Each number is 128 + 24 x the weight over the matrix's rms, rounded and kept within 0 to 255. Layers, rows and columns count from 0. Numbers have three digits each.

# layer 4 attention output (transposed), 128x128, rms 0.289, rows 22-31, columns 0-127
137130132132103094100076127106112138169128158127099151123146152146110153128136140139147143136122127096172129129122139120135156150148097108160150149097116119156142130093091145131123142140121129115132131151110080110150110137107116127144119141088132103114113094115127112135150121126113123165110142164116137107122124145115097096151156153140106134106149101090134102127126143154150118135127
128087112109130110141167108128143115128108120138110108172080124188155115126071160109131135068150120170142115123143105110104086114134117147135118154139154132119135113106126129115120112111104087120131141153136176141084140137138099105182077133163161104120108128133112121141116100072109123126164129084104160128147121086175111123132084153102107155110114154133140147134167139103133185126096
120159159147120148107143141114106094129124173127142130159127145134145159143129141145164115117140107160149148137110095113158115126137133106079162135125140160149137133125114125123091099160130117108137132128121138142114165132134095146122113137142104136144089151128147131109107141129135129108162135145119100120180148094158092111111141128135092166116132133113138137162105112126136146135120
150147131115163142086122100096136117174167133106139147102117134127150116159110119127129135175137127102132114143167139154077135112073150121103117151151135110105085125171065143136147156128122146117078099143158138127123108150132118108112133119132156150108134125101155095145127135120133166163122138113128105134139128145124097137106172137130123076126158129167116127165146121124140119150127
156149147136146107130116141093127114118132134134127145135110100141121138115124118140140146099121176138104105116149090158154155085121109123125124147125081167140107143142112127123160134129138111143151111155124124120103147148110094112122149080126146090190154152133127144137153135140130121106125173097142116140163145123135090159135134101139137120075107155141157155159170111141114115122138
128124148068138112145128144167139138148116114136134121122116105146122134104144128138132123140129115155127105152107141147142157152090122167134113158085135159125100131129126148140149130130131135122122162113122141141109148109118121127118145095146082156148146162133095161138135147150102137103123154090137167106146124128143146141157166170114140086139131121131150108129171149125154143108133
108118128118122121140128110144120134109104101150121115142146130127149131125116161139118124123127120129132124119108110128125091103109143111112071111100179101134166161160131147100091124162139100145149105118134109163181131137119148166110133091150140142183101136096115116140150104128124111140097133154106116148140142120134138105134123134132132144090130137143115064135167125138133115152156
117142148141138092146103120156139133154118165131098115129139064077131145157116101178145122107140151117163128142125143143165143147130145131147149088106098138116124108118141168094141112105134178138147123120125160115136150141123123148097113108154107117131150114123121120139108135099112056117089120109142131120112122105109148126131124122103151129087114111140083099149134131122125150131105
137131166143160149161092134123137079122160141148125116117138139128116135119121136113120150117127143159116182142132136127175134113076107121132126097144120142139141158104158124170142115120122139135143114150093131148132176179148150080116087134105142174158162134154128138134139108111102114120155118095148135144100116154134137121110138163101151169109161106155158148109125080134140183177136
147167138154126110162180094151148095160120153116090124119144116148119104183142199143104132080159171063138134157108128135111128106131126149097117119140161157115150154140110114119131152130126112155116160142125121130096132155134124102118132124113137139101151127120175160151126073153144128142103166119127160149088143122102115128086094130144101128132141119086143098118124153126128151141141
# layer 4 attention value, 128x128, rms 0.309, rows 23-31, columns 0-127
157078160119116117157125141095126149192130080146100136125109129141099102120163161082097153127110140097125163110112109138125110091116134143128104105189131113090115143149133146136153155142193163129155083160119153118120132145100126101113148115108141125146142098127123112178142150170126140144137150107102120128128143173091138153075132156100121122121127116169111144167112159111118136106167
146127102090147121153139154140139137114163118132109146182135165139122118113101134158117119130133121101122145151126113135081121090114111107143135132143123121127132129166117140134164122174126133142109141127168148123172103146085112141136123148140117122117146113128124112090137113116129139100136108129138144154137146196111148132108120135131139107140166137140113132140124108152128119135134
106112116163181111128141140101123146089141113127162110127139101149138119152145117114161128134147096129089147167092143097139125138144108100154073113105120148124117138131132139080114108135135116124106142126095111135099122127146134125180147157130121119124097091125155140117135106132154118109133153133145136154101121096135157185129128132137099102138133115113184155089099112099134142126100
084070150105123152135163082129124121107129118140116093078172129123114138126159093140093101099177166149136165117147136131113119135174104121133135100099126095118132160152146149116126151112119100137125141101169137145090086136111134137139117135120115108138131126131114121137136125129153144127097075134120151117133140113141129117147104141113158135175106134127142142118099111048181169124119
126119169168146150130143155135113147125124133143134122106098130120127163122132124134084163118113144177142154110131125109131125137153179141084105096137099120145125139161113078122124105131143112122102153123146115131165103147137139148114136090102126098124142133119108098093103111142125113113167106117114177129142109128165110138107118124114134138088115099119104136127112127125069110128145
145132125123157126121121154139166128123121119116156078150151139117141132162085105142114132122131178149130115131110155108115133148111121152094189156124144127090114112110154110132130146168148186143087145119144139124144104152155114102149112104138152098117119135162153138101116169150116157111137126120126120100126123184126116129095172137113132082122137126082103156130100144130129144099145
163147083124129126085122106075104147125084099132137053119120162108122138114099104144113114142127163112111112128124157106122122100132140175125108163122164105155137152150143106136106129144121105117154122101104177121110127121122115143132116142124104126155141103109136139161070126098151103133122104120116161099137155118138126124132090135139149180111120140148136111129150141120138142127149
176138139133148139093110149134142126158117144121093134175119139160125091135132155129159148134147113134089124167130118186128123133152137159148136160096120133083083109153097121103102132106114080130154116144178135103123120106105124155174150136138169106130135108177123077095101142092152118141092093166111155124128139128116139102095097136135179108131117176091105138159127104099135142109109
108092107141136126115117114136164156087154091134117086107083088156135129120153134157152120155093120143059129129113123149164201123126148120146156113162128126156126140116124149154107134119174117136130136111125102115130099156141152126121121113165108153173141141154120154120163137154119094150108115151133090149112149119131106113123154137130116104100130150144114149156170109134161132130154
# layer 4 attention query, 128x128, rms 0.308, rows 32-47, columns 0-127
152101122094153153148106156111133152137144147118124127121132152122135134108126154147160110148114136114137115121121158153097136140166123126105104109121111155116141104138125127114111149107149105154115116104147100146158131141155142155151144113144112153141136141134123099144117144153121110142179171154098143134104119116138096126125105133105137091132136110110152162118143119130098108159128
108100136106136139133135147127131142134091111105158130150140143093105139135150084136130101123147147125136117122121153131117135125131162122140151126161114103060125110151119152127105085118077126178123143151154134144093138119123094165126133116125072117124139098130088138088101177101152136141132116157162141123139086170128174118163151105142128128114126109125106122145127133119150094130128
150133141147128114133138150111106168132105119170140148103136101129124153132136104084113124115111098108123124081111113142155135176115157140119151142142088122113117122122114153119107113116083106112160131152109113117130102078121087128115104096092107104097135097144115156098101137110147132118105159116118136152130134159124133173143111108138113126137129091139112089189118136140129094132106
095129143127114116136119120159137097136136139181096123164095107113119128163115122125131133141114121154157120109138132177126099117096146150092113128138159111146129157154098153092133128133133143120131115112149139171141104142124078145115131132135118130138144140135140106112098164103120139177162147113139116111112135075100102101134165112138108149145129138116156161120138108124102128145082
112103133118112086145112130144145165176121123120101123138113105123144191085128128139098116160216096151134131122140165130112164106135099163106119146105149129106156179097107116155139146106124130141116143068136129111154153109150100116134152164105114148092178155124114101105148135114158084136138161108119140124100155121150137111115104136142154116122152119108144115145111147120156081116099
142131146146120101097104132133111088139092134167118094140152145109108137132117118104143135138085094120119112116151130132110142173166125149097115153138106128145126152098114113099122109084103110161089114135113125170129101073110096121128145116168156118127149132148127154120144154092135131138139102144118129113133131118141156154127137120143136080126145130139131122127157134094100081094123
106136170124115145111148116124121136117167133141095152108120147140116113175141142133114138188104102101145112111141164147109090148129122110125154110114133110129121119162137098150128099147166132107154145101135178182121128084134109153125152117161143135080143123118122111137106134113113172125153130144081100123095095078114108097145182154120147162107124133118119150089147152126131095155142
075133105132139120158117147128119138095088131069141086104119117145107160140123148113142107108126108121134113145092140083126114160136137115153123143122129137148167126150115147128108143134118112150107104178129152113107127125135113140156105116122143134159076096117155161155142141138186133098103121162091145135161143148139150109139147108118135110112130158174130136124130112122132124147112
103107125127169137143086142182119117088151143094143170109195175149105109171179113064094151089117122099137133115153169146122140145120158084145138089150096135115094138171151114131170107099131164131110158084116129138116114081131118143158121120128142115148101129109149113138155129137106138154161172107099138107162160073138132129182143101164139165116140157171120148130113096120104138129138
152109080137106150118118095140114148138142092093146114111109100133140145152105144135126109111079121125091103120124119190142097134142098153145141202159123112129115114149116125112160157110095139100146117138146102121117074123120113131175097133134122145143103129148112147127128107143138152125144123107145133147172119095134115112120170085180185123111157123101148152104119105123109137142147
103117143154083161146128130152111107127143126162128134161104126131163130162111130123143179108099109105142087090088123129137126163109120102143120099147152113136165156136108124123131109158122144076127089180148115107080121097103103122097096112143121174125123118167151121120138159148154121174130081142087150157127107122095144085133145166128112115129117097060105126118128108144147106133145
126139098127132117121119126130118091162097108109125093119127117173159149138107135120107163137138128158111147119133116093147104103115104112109173107132157122148100104108121105100136151145129161094148128142151144095118129148142118122130129137126123144113151111084120156126152136155137132116196157073142129145126085158077162128088170121148130155144153139103171113119128104165140154181133
117124096134098129144117100164135096159138143113161144127126113113180140126112114133123134156115133127127107151088150144117101101177104138163090127151138132126133098098131110100122118100119108107133160164097109146089146153153149138124122119090177119147101105087166194161115093137133171134124131134131103176127151138147134117137133188119111112108118157126177098109096144131113124137108
096103150133081173128115087140109150145143114159146126125201077166123095135160142118132123141128106146121164132120127162152127136078107097097080139108124122152126184099103116144120121153132120136111100151139141120148169125143118123101126123175147103141103112127087118189184123139111155146100125165116081132134121146132130144164120110111130148140124112155127138104105136104172143106152
131107094119145135123129142104106157149125147135088075125168139121162133159139141105153146161163118154165109127114108138116091163123145162130101147109123098109115138141114120127118171144113148166116137089144137113139111121142132108179162117113152108136110135132126070148105140150150102066101119134131072142110115128153130128150111083096107100135113102134129130083126170096146118140144
158187127142142111120091124110114091105107158138148144114117105111156118150146180174136146110105145121086124149118121140125187091134135122104177060133112135152127136127161080168141112134140085103114173155144170118141131154137130102058151099164079091125081137131114126099144131134127116108198138115095151135078135148129156096131107141136158150063097153116107128104099133181125117120134
# layer 4 attention key, 128x128, rms 0.312, rows 32-47, columns 0-127
148111106148120099151088136129132105102089126101122143098150121100097102121133137114115132139147151108125102146128103136095137146155115132091150122119122106110131135162153133122136136118162149149121137134112154138125115127121154143113116192123137096141097133123110125121136134137103128148148130152099100142098145124152106105149103136168151131098111134141132125130135117095123095135108
156134125107126141081095103113142214069084094156119129139120122126161144114097136108121159141128110127133121136144120157125111102146136115102120119158141111141146127105097093088092083147092109121133147137137123120160103107123111098107114130143173147086200120133172099124113113121126124137129137108128122131088104154108120119138143136183134129139149123110137122119126119165133137125191
173152121133121171115158081156127197138141131143136103129124104146141108121103113137122096174135105165138126126159117136157115122156136146150109137160116142156158109124108122118127093146121108072158098142155113090108111149136115137164105152080135157103157138160117151141136127152152110148122102131150114120158131116153127128104163159133121093157142157129131114120120181158134120141141
128124130171095133165104137115130096124156142129111137104149166128104132127115078149124100103105148071157134104143158121131115108149120077091114154115102107126117133110123139110127154110167142146115118100104109131109182126109148115110148145121094106140122099176126112123146138143094125096122154137121136084172130145112149144120120135132136151123127118136179121084164164145125122150139
114107106107161115091133082110133110130103108135125121126108161116154122160115112131136103158154160134111141125109109146122125143155128121130097127135089099152106125132147137145100129145127100135175113148157087131114095153142128097131146179141135143112110141099130099141129087094120126159121122128122139159122098127118104066119113107126122107139127112134092126128109122130124123134139
132112104144153104147104147130101132122149163121132129107127150129148154160102123119093121102104171110143125115101140140081117109142124162148148087114099160107162125120189144160147147127138147135089119097138094116127144071128147111129146167106098122147172165118117152149132120107130128107072148095106136137167185145132127132168154126174096129132078138135117131072118130101122131100146
095095129123119127173105091101097132109116112142106178098147139144135126135099105124117104061113212085116184117134121161124102142115156126170122110121084097086085155109128138146154141127129105160111127140094155177097143100120147144128135144146098087144129112159118145167171170159132151119078124159143116094153101120155113101176099114211099107116095156135117121126154089139102090161121
151121138145092174153147139103105132150151115158147151178159061103127125087147187124153100125110105139113148114114132167133167108127162165132151103163157152140108126095119114151113146160092109080136168086148107119118191133159129105152109148099123168118142164129112128133148121080145106110113102131159145110137121135138165126127138175136120120160149141143125090119143135111133100098115
130127153142161125154143106103140101112171156145100083146147151110120171154116077127115133109138134140148114112097116130161123151163101137148107107116142146114064087115082123111127112167122138165101093163070154178153112120095128123122139115118179102150107113121116082132114126145114130158110129128105132089115093132150117169112097141144150129108090171151095113131162140135101111165109
107109137120126130138150139121138149136116114100100146132124120111113107164163157166124163103152125122149181134124129141112174091187105160147117094112137137083125169135123126162124122107154091143113092113149137143113160084191131144096130135120161156140107138117081157109167127102167146103121105126091080110132113095148148163110128148078168099130148151147125118089126139156112142128111
153112175130107113117118171107136143133130160154127187100151094119117156123184106122118132147126103122160139121148148168122139115099143085134182098136128118138129133147159145160142121120115139120112138127109120130139134095106148153122132109123117155102111137098144152139104169131122113167143124142153165134138143114158143111112137170111135135112071101115114165130168188129108119169124
127136138104148172094126086165167141097130121127096118113148163133130129116109167098119124154092147139095120056083138136109082125126120131147120112157108169115152141103142118160155107167159121127097094167133174122101079126123128090122130119111080132170108101201081103119117124077105119118124099149141150106163091141079115114139112135098111126106113147108095144101083131119132098142102
126116144065150122112120123105132127107151172152089140135104158146113118129142131110099079161116146138149141136178097167158149119172150148119143120153136084087124089113174146132094125159118114122148121117120109155114129107126143102131125165114098150151114130122148134078102124096132143129116103164124126145126139094152108144118099154172144162125132156124099144113162086109168138127119
106158211114110192095090113124126107126148112097114107131115137170073160140101108102145090151109167131118192090130140117119073114093111142145160161118165113127147133163153091117151129125134158130136116108112148126114116089166144100069159135152153144100200114123135120123123150130083126125129144141109136147109115169078140135147164156088129083122138161127154145089124119145149137134146
163169144127092095095132112066143136141101135107155108134130134110151142128175137202132123126195131094121137146154131149159114127141163103083127109117102098156171159115098151140141131089121150135118146130147118103159158126146179115120110151119125179100107127121129122125090083081096167095156147143117142146161142160100111168113124147129180145144154129137119104115137120129108173075129
101117142135136164104123087126146079088131108152117096130138112151134122147133141117114173110113099115156150134124122183140158148086148175131155123157109140163125114113142137176169162112094149138122141171124104163160104114105105111123095122119117122120159086150113129122155129107100116141130130150150094115094109087151116085129129155130129167140144113105132176176161080082149160128098